config.yaml
n_kv_head: 1
norm: "rmsnorm"
norm_place: "pre"
qk_norm: false
init: "trunc"
init_std_o: 0.00755
init_std_down: 0.00675
lr: 0.00378
weight_decay: 0.046
warmup_steps: 200
steps: 5811
Each number is 50 + 12 x the weight over its row's rms, rounded and kept within 0 to 99. Layers, rows and columns count from 0. The size before them is the row's rms in percent of the matrix's.

# layer 7 MLP down (transposed), 320x128, rms 0.136, rows 45-63, columns 0-127
095:65 56 19 57 32 23 65 55 59 59 44 38 48 48 42 28 44 56 55 44 23 35 50 52 39 68 45 57 48 66 45 58 47 53 55 40 52 44 62 45 61 56 50 45 86 32 48 42 35 56 53 49 47 50 57 62 42 39 52 56 43 40 45 31 64 42 46 46 34 54 36 39 69 48 51 48 40 40 77 42 62 60 40 54 49 60 41 57 82 59 49 41 53 32 54 56 44 25 45 60 69 46 38 72 41 58 83 65 48 56 50 53 52 47 44 16 57 56 65 46 56 42 44 45 56 40 43 45
095:78 45 57 47 50 53 51 42 55 58 47 53 35 61 45 39 38 30 46 58 57 54 34 16 49 46 58 36 54 47 44 44 61 57 53 66 62 67 69 44 35 60 62 46 54 68 66 42 53 50 49 31 74 39 36 62 55 41 42 67 35 59 32 40 59 29 50 57 49 40 61 57 36 71 39 45 58 36 55 36 42 47 60 52 44 78 48 39 43 55 58 18 40 55 37 52 44 78 54 44 49 58 36 61 74 65 45 35 42 51 44 68 49 39 38 61 60 42 53 63 42 31 52 54 62 68 42 35
108:44 39 54 26 42 76 39 71 50 49 55 52 44 40 50 44 53 59 49 41 35 51 53 61 44 43 45 74 53 60 66 63 51 46 59 51 28 56 47 26 68 46 45 45 42 38 56 57 46 46 70 56 45 49 43 51 83 36 54 39 47 51 49 34 53 46 41 41 51 34 44 40 49 41 55 61 28 29 67 49 26 37 37 55 47 44 55 58 54 52 30 46 30 48 38 09 62 53 40 48 44 60 45 44 61 71 57 69 66 49 47 52 42 55 62 68 31 28 36 58 59 45 48 62 50 49 59 22
097:61 36 54 65 50 51 58 63 24 49 51 45 68 39 53 43 49 38 31 63 45 60 25 55 30 57 52 43 44 57 68 36 57 33 62 30 48 42 34 51 49 43 60 50 61 44 55 66 51 44 57 45 50 49 56 56 52 46 48 57 55 56 40 57 34 63 19 54 46 36 56 61 27 55 68 61 55 43 46 73 34 59 57 51 38 47 39 53 50 33 60 43 49 26 75 37 64 41 74 49 21 32 31 46 37 71 47 36 52 27 35 49 46 57 48 43 38 58 54 52 33 50 49 23 56 70 54 49
102:65 44 30 42 37 45 60 29 35 66 57 55 61 51 56 51 66 38 28 45 62 44 38 60 86 43 65 50 80 60 63 30 46 62 59 51 49 46 52 45 58 58 55 47 43 26 43 74 37 38 53 46 52 65 30 68 42 46 45 52 60 55 46 43 54 38 41 57 45 60 58 44 40 38 45 40 62 38 50 50 47 36 28 56 41 55 43 63 61 36 40 53 57 54 56 50 40 53 57 55 38 44 45 51 56 70 54 63 51 62 34 57 38 76 41 48 45 48 62 66 73 63 41 43 72 71 16 57
097:58 46 46 48 64 44 60 42 52 63 56 39 47 48 45 51 37 73 45 30 63 66 43 62 29 57 60 42 44 43 49 64 51 46 43 47 61 62 48 51 41 40 77 62 38 58 65 53 25 46 62 51 52 53 67 49 37 48 41 64 31 07 49 38 26 68 68 61 50 57 45 30 64 36 48 60 64 54 40 46 49 55 45 24 27 35 32 41 54 49 60 36 51 67 36 45 56 35 45 37 46 38 48 59 53 47 80 42 61 48 36 43 61 34 53 41 39 66 46 56 50 66 56 51 43 49 59 30
103:62 55 63 52 47 51 38 51 44 57 56 53 66 63 57 55 65 59 59 64 39 46 39 67 66 46 56 55 42 25 49 45 21 65 69 68 57 58 48 74 68 46 42 43 62 37 49 32 34 59 54 56 54 49 56 52 64 49 49 58 50 48 39 40 85 66 35 11 58 35 28 50 28 32 40 54 65 56 66 31 55 47 74 61 54 54 50 37 47 60 53 21 53 41 40 59 71 51 51 34 49 61 62 43 44 65 50 48 49 36 50 42 66 54 56 54 66 47 37 43 53 51 56 49 37 59 47 61
101:51 54 57 24 62 68 61 60 51 59 48 62 51 49 66 47 39 70 46 62 43 45 42 46 50 58 46 54 67 64 55 46 46 56 33 57 47 46 62 51 50 89 69 57 42 42 65 45 59 49 45 52 31 31 42 56 45 59 43 62 46 37 60 58 64 59 35 74 62 36 74 38 39 46 55 67 64 47 32 43 55 67 70 43 40 64 50 49 33 50 11 53 68 61 46 63 44 35 48 39 73 44 44 38 41 43 47 52 57 73 50 73 53 42 58 35 42 66 50 43 50 42 48 46 63 37 69 51
100:38 64 32 53 57 45 49 67 44 40 39 38 35 40 63 40 36 42 46 45 36 46 45 56 56 49 37 47 63 75 76 58 61 43 51 67 24 38 43 77 48 41 68 62 72 48 40 38 44 30 48 46 61 57 46 68 55 58 68 46 58 50 46 34 61 54 43 42 49 47 63 39 58 46 44 50 49 40 40 47 41 44 76 42 35 53 47 56 28 37 37 28 33 65 52 57 60 53 40 54 53 56 59 31 36 47 38 58 45 44 43 48 36 23 64 56 50 55 17 44 66 57 63 50 79 38 54 46
102:50 47 28 42 64 70 45 42 36 49 56 59 72 64 58 60 54 51 58 42 56 56 64 74 51 58 56 54 79 65 58 56 53 51 43 49 45 67 41 45 59 54 48 39 48 59 53 53 60 22 56 27 53 24 44 49 64 60 31 28 38 51 38 64 57 33 42 36 61 37 43 67 55 46 38 45 62 54 42 36 50 57 54 44 56 45 53 59 38 42 41 54 37 46 57 56 50 55 69 28 30 43 47 49 50 56 15 44 61 65 30 28 35 38 49 36 68 53 39 49 58 31 65 50 52 48 31 25
104:71 19 48 58 56 40 42 51 64 53 50 43 43 40 59 50 46 45 25 53 36 24 45 50 40 60 30 50 50 51 63 60 60 59 56 32 33 44 49 56 39 30 68 31 54 54 51 50 42 53 31 44 60 50 62 51 62 55 58 46 52 55 58 44 34 62 42 55 32 40 50 54 46 62 27 65 59 41 69 57 24 44 52 47 76 32 39 40 46 77 38 31 51 48 45 52 41 61 48 39 38 42 57 63 39 60 40 25 64 38 45 25 62 68 42 46 43 26 59 50 44 39 44 45 51 42 70 64
101:47 38 45 60 45 47 33 45 28 71 42 56 28 41 54 46 52 28 52 50 58 55 53 32 73 69 49 43 31 58 53 60 53 59 28 65 31 54 53 44 61 60 52 41 58 44 50 79 31 39 35 61 44 70 47 50 54 62 59 50 45 44 30 28 77 50 37 62 60 42 41 53 55 18 63 47 45 45 32 32 56 42 47 42 47 42 62 28 38 61 61 51 38 63 65 62 57 41 49 62 54 53 38 54 41 43 40 44 52 61 34 42 70 65 67 54 72 40 38 50 51 30 40 44 59 42 51 36
098:56 58 42 33 46 58 30 46 33 57 49 74 60 62 41 41 51 65 46 80 55 37 58 71 42 39 49 58 41 34 31 59 71 77 62 40 45 51 34 44 47 50 37 58 60 37 39 59 56 44 38 42 46 49 28 33 36 46 28 31 70 44 62 24 48 67 47 56 43 54 51 35 64 47 59 39 49 50 57 30 47 56 43 78 58 60 56 41 49 58 51 54 58 55 28 64 59 62 45 73 45 50 59 47 38 56 56 62 76 40 52 64 44 64 54 60 73 45 32 61 59 48 46 53 42 47 35 49
094:36 46 58 71 26 53 63 35 48 56 65 44 47 63 65 56 69 54 53 57 47 54 39 56 50 68 42 45 53 66 65 27 43 56 81 45 44 22 68 71 51 58 56 70 55 67 43 42 39 39 50 49 49 29 41 38 61 46 55 44 49 45 44 55 69 49 39 38 48 37 50 63 54 24 28 35 59 53 79 38 51 44 53 57 51 63 44 57 61 46 51 44 58 43 58 45 57 42 44 58 26 38 36 45 55 49 74 55 54 31 47 45 37 63 44 45 42 54 20 44 32 64 52 66 59 32 59 48
096:31 69 63 44 44 38 41 37 49 71 66 44 51 50 48 46 55 25 36 57 59 65 32 37 47 48 36 58 37 49 30 36 36 29 50 47 58 55 53 48 69 60 51 35 22 18 59 47 46 42 40 73 47 59 59 34 41 42 43 53 49 38 55 35 52 36 73 54 50 46 43 42 55 44 52 61 47 65 46 30 56 53 51 66 42 38 43 70 47 44 41 49 53 41 41 70 59 52 47 50 37 60 49 65 67 41 68 39 58 34 73 27 56 81 55 36 75 46 52 51 42 58 52 39 43 60 42 51
098:58 52 64 14 53 54 71 53 50 53 48 46 48 47 71 37 42 51 58 39 54 29 36 38 30 63 73 40 38 65 29 59 37 38 56 46 40 62 37 38 36 52 44 46 50 64 48 41 51 33 65 39 54 62 44 47 51 62 45 37 49 53 47 56 45 47 36 47 24 53 43 57 61 47 78 46 45 51 75 23 48 42 66 52 52 52 35 62 30 47 50 54 44 76 51 30 73 53 47 50 36 63 47 55 46 48 51 51 44 53 60 35 49 39 36 63 74 55 73 36 61 58 42 58 44 38 50 78
107:47 54 54 35 48 35 27 51 39 36 43 57 49 43 54 60 30 33 60 61 54 56 25 76 47 45 64 46 45 48 47 51 64 33 58 68 42 43 32 51 23 41 58 59 49 43 56 49 38 56 62 69 53 49 58 55 42 37 46 36 45 56 36 61 41 45 46 53 36 48 65 50 75 36 26 69 31 59 62 35 67 61 41 35 58 53 41 61 61 55 52 47 64 52 52 75 44 32 52 62 31 43 57 44 59 49 36 75 33 66 54 47 36 74 53 68 49 35 57 40 45 61 74 66 38 53 66 49
104:52 57 74 48 59 47 41 64 29 39 46 55 64 62 50 39 62 66 38 38 58 44 37 27 44 45 40 60 43 37 61 49 39 46 33 55 37 44 34 57 57 37 43 47 67 61 53 53 59 45 64 40 49 45 51 43 49 29 64 40 54 48 24 41 51 55 53 43 47 51 36 52 51 55 29 56 47 41 39 47 61 63 53 37 43 48 70 66 46 44 52 66 76 49 42 47 40 68 56 31 71 64 56 37 15 49 72 31 38 67 42 34 50 69 63 50 72 41 58 52 68 49 69 19 47 60 46 51
094:58 42 62 34 51 60 40 59 33 39 51 59 62 48 45 43 46 58 62 48 49 45 50 65 37 55 44 43 68 63 63 34 61 61 50 54 42 61 50 38 29 57 54 72 72 49 28 73 57 44 33 76 59 51 54 60 52 64 60 58 21 45 42 57 76 59 34 37 46 39 56 57 55 40 59 49 60 55 67 64 28 32 50 52 50 50 60 54 55 64 75 56 62 68 43 46 65 56 45 45 50 45 48 61 54 22 57 54 60 56 67 58 40 44 54 57 76 58 54 33 72 45 50 37 60 47 83 48
# layer 7 MLP gate, 320x128, rms 0.152, rows 46-63, columns 0-127
092:49 23 37 52 48 43 36 59 45 44 61 58 51 44 36 61 34 54 40 49 63 55 43 42 42 50 45 46 67 46 46 42 56 34 61 36 40 59 60 32 58 44 46 74 58 38 33 48 67 60 52 62 34 49 38 48 43 63 46 60 62 40 45 49 36 54 29 47 55 40 73 47 47 54 35 63 58 66 47 57 63 45 44 48 54 64 16 44 83 57 67 39 57 63 54 29 64 57 53 53 44 65 50 70 49 59 50 43 27 43 54 59 33 69 58 70 64 60 75 61 41 40 56 30 55 62 61 75
104:28 43 58 57 53 47 33 32 67 26 59 36 64 52 70 49 77 50 55 43 44 59 50 60 70 43 28 56 51 62 42 49 61 41 67 44 47 42 75 46 52 61 57 55 57 38 44 52 31 49 40 66 69 58 48 33 45 44 44 47 66 44 53 32 28 47 60 43 36 62 58 37 41 44 36 39 21 57 30 53 42 49 37 48 58 24 66 36 42 44 56 68 51 48 37 48 64 50 33 24 63 51 52 54 62 42 38 68 54 53 67 49 61 41 51 50 57 48 48 42 46 43 57 57 55 29 44 17
102:32 35 34 58 43 62 57 48 63 72 48 44 47 62 53 43 49 56 47 63 45 47 41 41 49 48 45 45 51 38 33 27 49 24 51 35 55 45 56 53 63 53 34 52 56 59 36 44 61 65 49 64 23 47 45 38 39 55 53 42 21 52 55 78 43 47 55 35 32 44 58 43 61 67 35 69 54 61 39 66 50 60 49 38 41 48 79 59 70 38 55 46 47 35 59 61 50 34 47 56 49 60 46 57 41 39 33 53 66 58 54 24 28 49 61 37 52 72 43 59 27 51 48 69 47 33 33 67
100:32 52 39 60 44 26 30 52 38 41 53 56 44 51 40 38 87 55 56 45 39 42 47 50 65 79 60 57 66 37 70 52 39 54 73 49 50 59 51 56 71 49 43 59 47 29 48 35 36 35 43 46 32 52 47 59 70 49 33 60 80 41 57 56 62 61 59 60 52 63 46 60 47 64 64 61 51 29 43 58 71 53 44 61 62 41 63 64 39 72 57 34 52 62 53 21 46 39 42 32 46 65 36 47 44 44 52 48 51 55 48 42 46 46 44 58 68 52 76 50 51 53 63 41 38 53 32 49
093:33 56 44 41 60 63 62 50 56 38 49 47 69 42 54 43 73 46 42 45 45 61 67 25 47 36 46 49 62 42 52 35 62 53 31 48 46 48 72 59 74 56 46 38 49 57 40 50 63 63 56 32 51 57 46 52 58 76 58 45 71 84 46 51 50 42 38 48 62 46 39 48 40 59 58 46 46 56 43 38 46 43 66 53 41 37 61 39 62 63 31 32 41 70 52 35 66 59 42 40 41 72 39 35 65 51 23 52 47 49 45 44 49 20 41 47 80 47 42 52 52 35 67 57 61 45 35 30
103:62 50 58 54 35 61 35 55 58 36 55 48 57 58 57 40 54 59 65 69 64 68 57 36 47 58 42 60 37 37 35 53 45 27 31 56 62 56 64 67 51 39 38 60 64 51 42 79 33 52 42 42 71 54 55 38 58 71 48 65 61 29 40 38 47 64 44 76 51 34 73 41 55 59 40 60 68 41 47 49 32 62 62 38 60 49 54 50 43 50 50 33 37 49 51 54 52 48 52 46 46 44 48 51 51 61 41 39 57 60 54 24 52 56 52 54 44 31 22 50 50 42 77 28 54 70 83 52
106:42 44 44 52 31 72 72 44 55 56 37 84 35 39 52 51 63 67 45 24 45 37 56 46 28 40 38 52 47 31 72 61 56 51 54 49 50 38 33 58 68 60 51 50 38 43 24 59 52 48 52 40 62 59 48 45 61 56 39 63 34 56 54 57 43 50 45 65 56 49 61 48 50 55 47 63 61 73 35 45 55 66 33 45 60 60 45 60 65 26 25 41 81 43 59 28 56 37 34 58 54 34 33 44 40 71 43 56 30 56 52 49 62 40 31 51 52 62 54 63 59 50 51 49 53 44 55 53
101:52 54 48 56 42 40 59 64 53 68 50 53 34 50 52 47 50 46 36 64 37 50 45 48 57 52 44 54 47 51 30 50 26 54 62 41 38 48 58 49 33 36 47 59 76 52 61 56 41 45 46 70 45 66 38 52 37 52 52 27 39 58 37 64 67 42 54 49 55 68 48 33 72 36 41 56 39 48 45 54 36 41 74 41 47 95 58 44 32 43 45 20 51 25 51 45 56 44 40 32 39 47 27 52 60 47 73 60 53 65 38 43 68 50 23 49 58 63 47 33 54 53 68 41 38 46 61 51
105:38 47 46 51 42 66 55 63 58 52 86 55 53 71 45 56 62 19 39 35 58 70 37 55 59 45 37 43 51 48 64 55 62 51 51 51 43 41 53 26 40 64 67 53 58 46 64 42 41 57 39 33 54 49 59 60 53 59 43 40 56 68 60 57 45 57 34 58 58 62 61 70 43 52 49 35 25 45 66 76 76 43 50 72 33 73 67 43 41 58 38 69 37 61 37 73 50 55 64 56 48 59 56 34 54 48 47 36 44 68 42 61 69 51 46 65 56 59 42 60 61 63 48 41 43 47 61 55
102:34 62 53 36 52 48 70 57 62 36 27 35 45 44 54 38 63 39 31 38 58 49 51 50 53 42 41 31 38 42 43 43 40 65 54 58 70 71 54 58 64 32 52 49 59 53 44 60 46 34 47 29 45 47 44 60 37 44 41 40 52 56 57 51 61 63 60 25 18 35 48 63 68 52 43 45 80 51 73 62 22 59 57 32 45 54 62 35 37 48 52 46 66 54 44 56 44 77 52 46 55 45 31 52 48 52 52 33 19 50 34 71 56 46 43 54 46 43 36 63 49 46 60 70 50 57 47 53
098:69 55 45 61 54 42 46 27 41 41 55 47 47 39 53 51 40 50 61 35 72 78 45 53 36 39 55 43 74 71 55 66 57 54 56 45 46 55 36 62 76 71 58 30 54 48 50 46 57 48 58 51 63 57 38 31 65 57 53 39 50 38 62 46 73 42 43 34 44 56 29 61 45 45 41 16 55 38 42 46 43 51 29 42 47 41 47 69 64 55 41 28 52 31 43 46 31 42 38 46 37 38 40 51 56 72 73 50 54 50 50 55 43 55 29 51 44 60 44 55 69 53 60 62 51 37 75 64
096:28 33 61 50 68 63 52 58 79 52 60 42 49 73 58 46 39 32 63 39 61 43 63 35 52 55 51 59 52 83 58 68 41 36 72 41 56 53 46 47 37 32 40 48 60 51 39 25 38 49 62 62 35 37 30 56 52 40 59 73 52 66 28 58 38 41 43 55 43 59 65 42 40 46 60 41 39 35 47 53 35 38 63 54 29 30 68 65 52 48 47 49 51 62 38 47 39 54 54 50 53 56 73 53 51 58 42 40 49 50 47 34 49 51 32 54 42 77 65 48 66 52 58 37 55 30 42 42
098:52 61 57 53 48 55 54 49 31 54 62 38 58 56 39 44 51 57 47 56 59 29 48 66 31 87 53 50 44 58 50 36 44 33 43 32 55 57 38 39 44 43 59 63 34 50 63 35 47 43 66 48 23 52 34 52 39 40 33 44 65 62 57 42 41 47 64 56 66 41 46 51 43 61 73 43 51 37 55 51 31 53 46 63 66 44 26 69 67 64 56 60 80 50 63 36 65 52 23 49 49 38 61 61 61 52 41 46 47 63 64 65 44 47 37 43 47 65 61 44 51 73 63 56 28 72 51 61
095:49 43 65 63 32 35 50 69 44 33 55 48 46 57 59 34 69 68 59 78 52 50 49 57 41 47 68 47 50 52 64 42 40 68 36 28 55 58 55 50 48 46 47 46 63 46 68 48 42 62 60 63 45 44 46 47 63 52 48 58 27 45 33 44 74 32 60 43 41 43 73 43 44 63 57 55 33 69 72 53 59 48 44 40 59 48 33 58 47 60 41 48 33 45 36 38 19 51 61 55 29 68 40 17 42 56 34 54 59 46 50 68 51 57 52 59 66 48 44 50 39 23 48 48 36 36 41 37
104:71 59 60 52 50 36 56 45 46 48 34 58 76 45 30 54 64 62 55 54 52 75 33 44 58 59 46 52 72 59 50 40 38 82 33 61 57 58 80 60 56 41 71 47 48 62 54 48 35 34 47 56 69 51 52 79 43 44 46 61 59 39 67 30 68 56 49 50 46 27 49 50 38 53 36 46 63 44 41 44 51 53 66 46 35 50 46 49 64 59 62 60 51 18 40 66 36 59 58 63 48 38 37 45 60 49 38 57 35 45 36 67 49 50 32 39 59 58 49 76 48 61 52 56 61 51 49 66
108:38 56 40 58 51 54 40 24 70 47 69 51 36 56 52 38 69 63 50 78 51 52 26 40 53 53 37 70 64 57 44 33 30 45 65 37 52 53 48 47 67 57 29 37 59 55 55 45 57 56 54 47 40 50 45 35 45 73 66 41 55 34 35 54 43 42 47 37 61 49 36 57 68 56 66 48 70 54 74 34 54 64 35 40 48 55 57 59 65 45 51 55 50 54 55 62 56 28 57 62 28 59 55 60 57 29 54 27 46 54 79 60 62 44 69 54 58 66 54 65 64 62 41 69 53 50 44 58
109:49 48 42 43 66 46 68 45 30 58 26 46 53 56 52 41 58 46 47 76 51 50 52 53 38 40 49 31 49 74 44 55 67 64 50 41 67 74 65 40 42 59 57 58 54 45 53 50 50 42 48 61 56 41 43 43 43 45 52 32 71 44 50 63 66 59 37 53 36 27 45 62 50 72 32 81 32 43 63 47 45 54 62 52 52 31 61 48 62 69 28 39 38 40 53 54 47 53 48 50 74 35 48 34 76 37 62 58 61 46 51 49 49 53 39 53 64 30 42 34 45 66 88 43 55 47 58 57
099:40 41 52 41 57 51 42 56 51 49 61 52 46 31 45 68 37 59 39 30 48 67 37 70 53 30 59 68 58 39 38 54 48 62 75 61 55 58 53 55 56 64 59 67 61 53 19 57 59 59 62 51 79 53 57 59 77 44 64 56 47 51 61 45 59 64 81 45 38 56 52 42 42 41 36 50 53 66 45 39 37 62 58 44 35 59 37 43 59 47 52 51 23 68 58 14 39 59 47 42 66 63 48 49 85 55 61 45 55 63 37 59 43 48 36 46 43 51 45 42 45 44 68 60 49 52 48 63
# layer 7 MLP up, 320x128, rms 0.145, rows 46-63, columns 0-127
091:56 37 48 51 31 75 47 47 58 35 53 49 68 55 58 38 35 40 42 68 54 43 70 72 48 37 61 48 56 52 22 50 41 33 47 29 35 46 60 68 43 53 38 46 44 54 57 47 59 38 51 46 41 58 72 53 35 52 39 48 53 57 49 29 39 58 31 36 70 43 33 54 74 41 65 61 43 65 36 78 51 38 56 28 45 37 70 64 63 53 27 58 60 51 59 49 69 55 37 58 31 59 42 28 31 60 53 48 44 46 39 49 47 64 59 59 38 53 42 35 26 59 48 59 48 53 48 46
102:55 44 63 41 67 53 56 55 36 53 62 49 46 21 24 46 61 60 59 49 25 47 53 61 57 44 53 41 38 40 49 46 59 63 56 62 54 54 25 48 58 60 53 32 27 41 33 59 51 57 59 53 36 30 59 32 69 57 41 27 43 46 53 28 28 56 56 32 38 41 41 45 63 50 48 55 39 57 42 42 40 57 45 47 36 49 39 62 48 21 50 42 51 46 36 50 52 64 46 59 52 53 56 41 56 42 62 28 56 47 25 68 31 44 50 44 47 27 62 47 24 53 46 69 52 19 36 46
102:28 58 45 50 52 57 51 53 58 37 46 44 44 52 47 70 63 52 19 48 46 50 51 41 68 54 68 37 26 51 68 46 59 52 59 40 63 57 71 78 41 27 47 34 60 58 40 22 48 31 41 48 37 41 58 57 41 52 50 49 52 50 59 43 53 59 42 36 71 38 29 53 53 45 45 58 38 52 48 48 37 42 50 79 69 42 43 60 57 38 64 53 34 36 48 34 58 55 42 40 49 56 62 67 57 39 34 44 64 34 37 61 25 52 45 41 52 56 53 75 49 45 60 60 61 70 20 54
097:34 63 82 50 25 71 49 30 56 24 35 32 49 48 41 58 56 46 59 61 49 54 34 25 45 37 38 29 32 58 44 49 62 53 55 52 38 32 42 41 51 58 38 44 43 53 58 60 51 53 48 61 69 64 47 25 51 31 44 83 55 61 45 42 27 56 36 61 55 57 53 41 37 53 41 44 50 42 75 40 34 49 53 72 68 32 52 43 55 62 48 56 39 39 53 59 54 68 53 56 66 33 61 49 61 49 49 44 59 29 54 58 38 35 45 60 45 43 42 51 60 59 38 27 52 54 44 50
098:45 54 51 30 19 44 61 58 36 40 47 47 50 38 54 28 48 62 54 54 65 53 33 41 73 39 25 36 46 73 47 51 53 48 57 35 50 65 42 78 55 48 64 65 41 30 66 46 39 41 39 35 70 48 42 57 39 65 51 66 55 47 41 54 45 44 52 50 68 31 58 50 43 49 30 46 55 71 58 44 65 58 53 48 31 69 31 56 52 54 49 34 42 65 35 58 44 36 54 35 68 16 62 56 64 54 47 65 41 54 62 51 46 57 49 35 63 55 73 47 50 50 48 50 59 62 35 38
102:53 55 89 53 35 57 44 55 49 51 46 38 61 43 31 51 42 51 52 63 31 53 44 59 57 63 47 34 43 50 56 48 59 46 57 24 60 57 64 65 24 35 73 27 42 42 45 66 44 33 45 56 44 56 55 48 50 57 30 64 32 14 38 60 63 34 49 29 57 61 45 75 35 35 39 50 60 43 50 53 42 27 54 57 50 42 45 60 93 41 64 51 62 49 53 36 52 45 59 36 57 47 60 52 51 59 49 48 49 47 55 60 61 52 51 47 47 46 62 64 54 68 37 63 44 61 62 48
100:80 39 55 29 35 53 64 46 64 68 46 61 60 67 61 52 57 51 51 48 46 55 47 41 60 41 40 41 54 45 70 46 53 40 40 55 31 43 59 57 43 45 50 42 42 35 34 29 45 51 32 39 40 55 32 76 50 52 66 49 51 42 40 56 61 22 28 75 56 46 54 60 39 58 46 55 35 32 56 50 47 56 23 51 72 41 58 45 73 49 53 66 53 44 59 53 76 54 46 53 53 26 56 43 66 50 56 39 42 45 52 20 68 56 46 36 41 78 59 47 45 53 30 48 56 38 43 50
107:75 49 53 79 51 71 44 47 45 38 65 46 49 66 63 50 54 37 63 52 77 50 27 44 40 32 62 67 64 53 59 69 42 49 56 64 49 74 69 56 57 46 39 69 59 47 49 40 68 80 52 37 44 52 76 49 52 38 40 35 60 55 65 43 43 67 34 43 45 46 42 65 71 57 30 40 46 53 55 42 45 55 29 45 56 44 49 44 59 25 58 59 49 37 39 57 52 41 37 48 74 49 63 48 43 55 58 44 48 38 38 57 66 46 47 57 50 31 36 49 48 54 55 26 60 29 52 51
096:50 45 55 39 24 29 52 62 41 53 35 67 56 34 52 45 28 45 47 51 62 50 50 43 44 40 39 46 35 48 37 56 44 57 57 46 24 54 27 54 53 41 65 59 46 38 23 60 61 56 55 69 55 74 59 56 43 59 60 54 70 66 66 56 40 62 55 59 64 62 53 54 19 43 44 41 66 57 42 63 74 56 69 70 54 40 36 40 67 39 44 61 55 32 52 59 31 40 36 53 53 57 54 64 23 44 50 58 59 49 43 31 65 51 47 45 29 39 62 58 40 74 59 55 45 60 55 53
107:39 61 50 70 48 56 68 41 50 55 38 33 62 25 68 49 65 54 42 36 53 53 62 34 55 36 65 63 55 57 44 72 28 43 56 55 44 54 51 28 44 38 35 44 55 38 59 49 52 39 55 59 64 47 51 25 56 48 42 67 50 44 53 46 54 62 17 63 50 57 28 34 58 43 71 45 41 67 65 60 64 91 64 45 61 31 50 35 47 57 54 39 50 56 56 55 57 43 61 58 58 71 45 42 48 67 49 52 50 52 62 59 52 69 36 46 38 62 56 63 60 50 53 57 32 22 50 54
097:48 53 34 46 57 50 58 42 59 60 50 56 56 46 42 58 55 31 51 52 70 60 52 27 40 39 44 43 58 63 42 67 52 41 16 43 53 39 41 58 55 51 37 31 66 46 36 48 36 60 61 18 67 54 59 37 62 47 33 62 42 40 33 50 60 35 35 35 44 62 65 57 50 40 29 47 39 52 52 40 50 72 61 64 55 31 22 63 52 56 35 41 55 38 57 39 46 50 46 57 52 37 59 67 62 61 70 33 67 44 55 51 50 62 32 66 64 75 64 65 61 60 38 59 42 52 55 66
099:39 53 46 44 52 45 55 33 41 60 54 44 45 44 68 35 38 55 59 52 50 23 48 57 52 47 52 51 33 26 63 38 47 77 27 68 36 46 48 42 51 53 70 43 54 38 56 52 50 49 48 47 51 49 35 47 47 82 69 51 47 59 55 65 58 58 63 50 92 46 45 64 51 51 49 36 44 60 48 48 82 67 43 42 43 41 54 52 46 74 50 42 48 34 44 45 35 55 56 48 50 46 42 51 65 41 47 59 64 50 46 67 70 39 38 30 62 42 71 57 72 51 28 62 64 61 25 59
097:43 45 39 48 59 42 61 50 55 52 68 62 55 45 44 52 51 55 36 43 52 57 57 48 58 61 67 56 39 56 46 52 25 37 31 60 56 54 57 31 35 22 43 22 50 48 54 52 55 55 51 27 48 56 47 49 56 49 47 53 51 42 58 59 41 54 34 57 27 42 38 25 30 40 61 69 25 68 31 59 50 32 44 40 57 41 36 48 55 59 64 56 72 52 43 60 60 49 62 29 55 51 52 75 69 61 57 51 43 44 38 40 56 33 72 58 53 36 62 43 45 30 52 29 47 57 22 23
092:64 45 46 62 53 41 56 77 55 44 51 47 24 59 76 58 54 56 66 42 40 48 57 45 55 57 58 51 46 51 42 55 76 61 56 59 46 69 64 62 38 47 49 46 44 42 47 47 41 47 43 12 60 51 55 56 56 51 61 41 29 44 50 66 48 39 26 64 38 49 71 70 43 42 22 54 38 72 52 59 64 40 43 30 22 38 54 37 25 78 44 43 73 64 48 49 69 43 60 58 49 51 37 41 60 66 45 43 53 33 42 59 43 49 42 51 46 53 62 40 63 58 44 49 55 36 55 46
100:54 52 43 48 45 45 62 56 64 55 44 44 43 27 36 63 40 39 62 52 45 81 48 37 43 35 33 52 50 44 47 48 55 41 43 31 49 73 51 70 58 51 43 48 49 69 70 58 46 37 27 27 41 33 35 80 58 81 60 69 48 47 55 40 42 70 55 26 39 46 48 50 57 50 52 43 56 39 50 50 65 41 57 33 42 48 53 52 51 51 58 54 48 38 58 55 40 69 36 61 52 37 66 72 56 66 40 70 52 33 52 41 33 71 56 36 30 54 56 49 39 38 72 57 50 60 37 37
105:60 19 65 55 38 60 69 58 39 72 34 50 50 30 37 69 51 62 51 44 66 41 39 45 38 69 70 56 51 70 61 86 72 36 34 42 46 49 52 33 47 46 59 44 45 46 36 58 66 20 39 64 52 31 71 48 58 47 54 45 36 46 42 38 53 48 60 72 41 52 61 55 49 34 44 60 62 57 53 54 47 52 49 46 46 57 52 55 58 62 65 48 68 57 43 55 50 69 52 55 40 34 65 49 51 31 56 56 54 55 43 36 47 67 61 64 56 34 36 52 64 42 56 38 47 40 76 43
104:70 46 71 34 36 26 43 53 43 55 40 30 47 45 61 51 47 60 28 26 56 60 40 53 47 59 78 34 44 51 42 40 40 25 69 38 49 47 52 56 72 39 43 66 53 54 74 41 68 46 60 35 27 42 28 40 35 59 25 45 62 40 34 46 43 22 42 25 51 42 31 61 47 56 44 50 28 64 41 44 57 54 58 58 43 54 54 41 49 47 45 41 42 36 76 44 44 45 62 47 55 66 38 51 24 44 47 39 52 61 40 45 48 49 58 46 51 54 53 53 59 49 57 43 45 69 42 40
093:55 55 62 45 43 40 37 38 46 63 69 50 53 42 47 62 50 52 58 51 59 52 59 59 52 39 55 48 61 47 47 55 51 59 54 50 71 54 76 58 39 44 47 61 62 37 41 86 50 49 61 47 39 29 55 45 55 42 32 31 57 41 36 50 38 27 50 55 46 64 49 60 57 42 44 51 50 60 11 57 44 54 34 75 49 50 23 47 56 35 64 44 48 47 49 71 51 36 64 28 70 54 51 40 52 38 77 54 28 69 55 48 42 88 65 54 56 64 50 54 42 49 44 59 69 51 58 46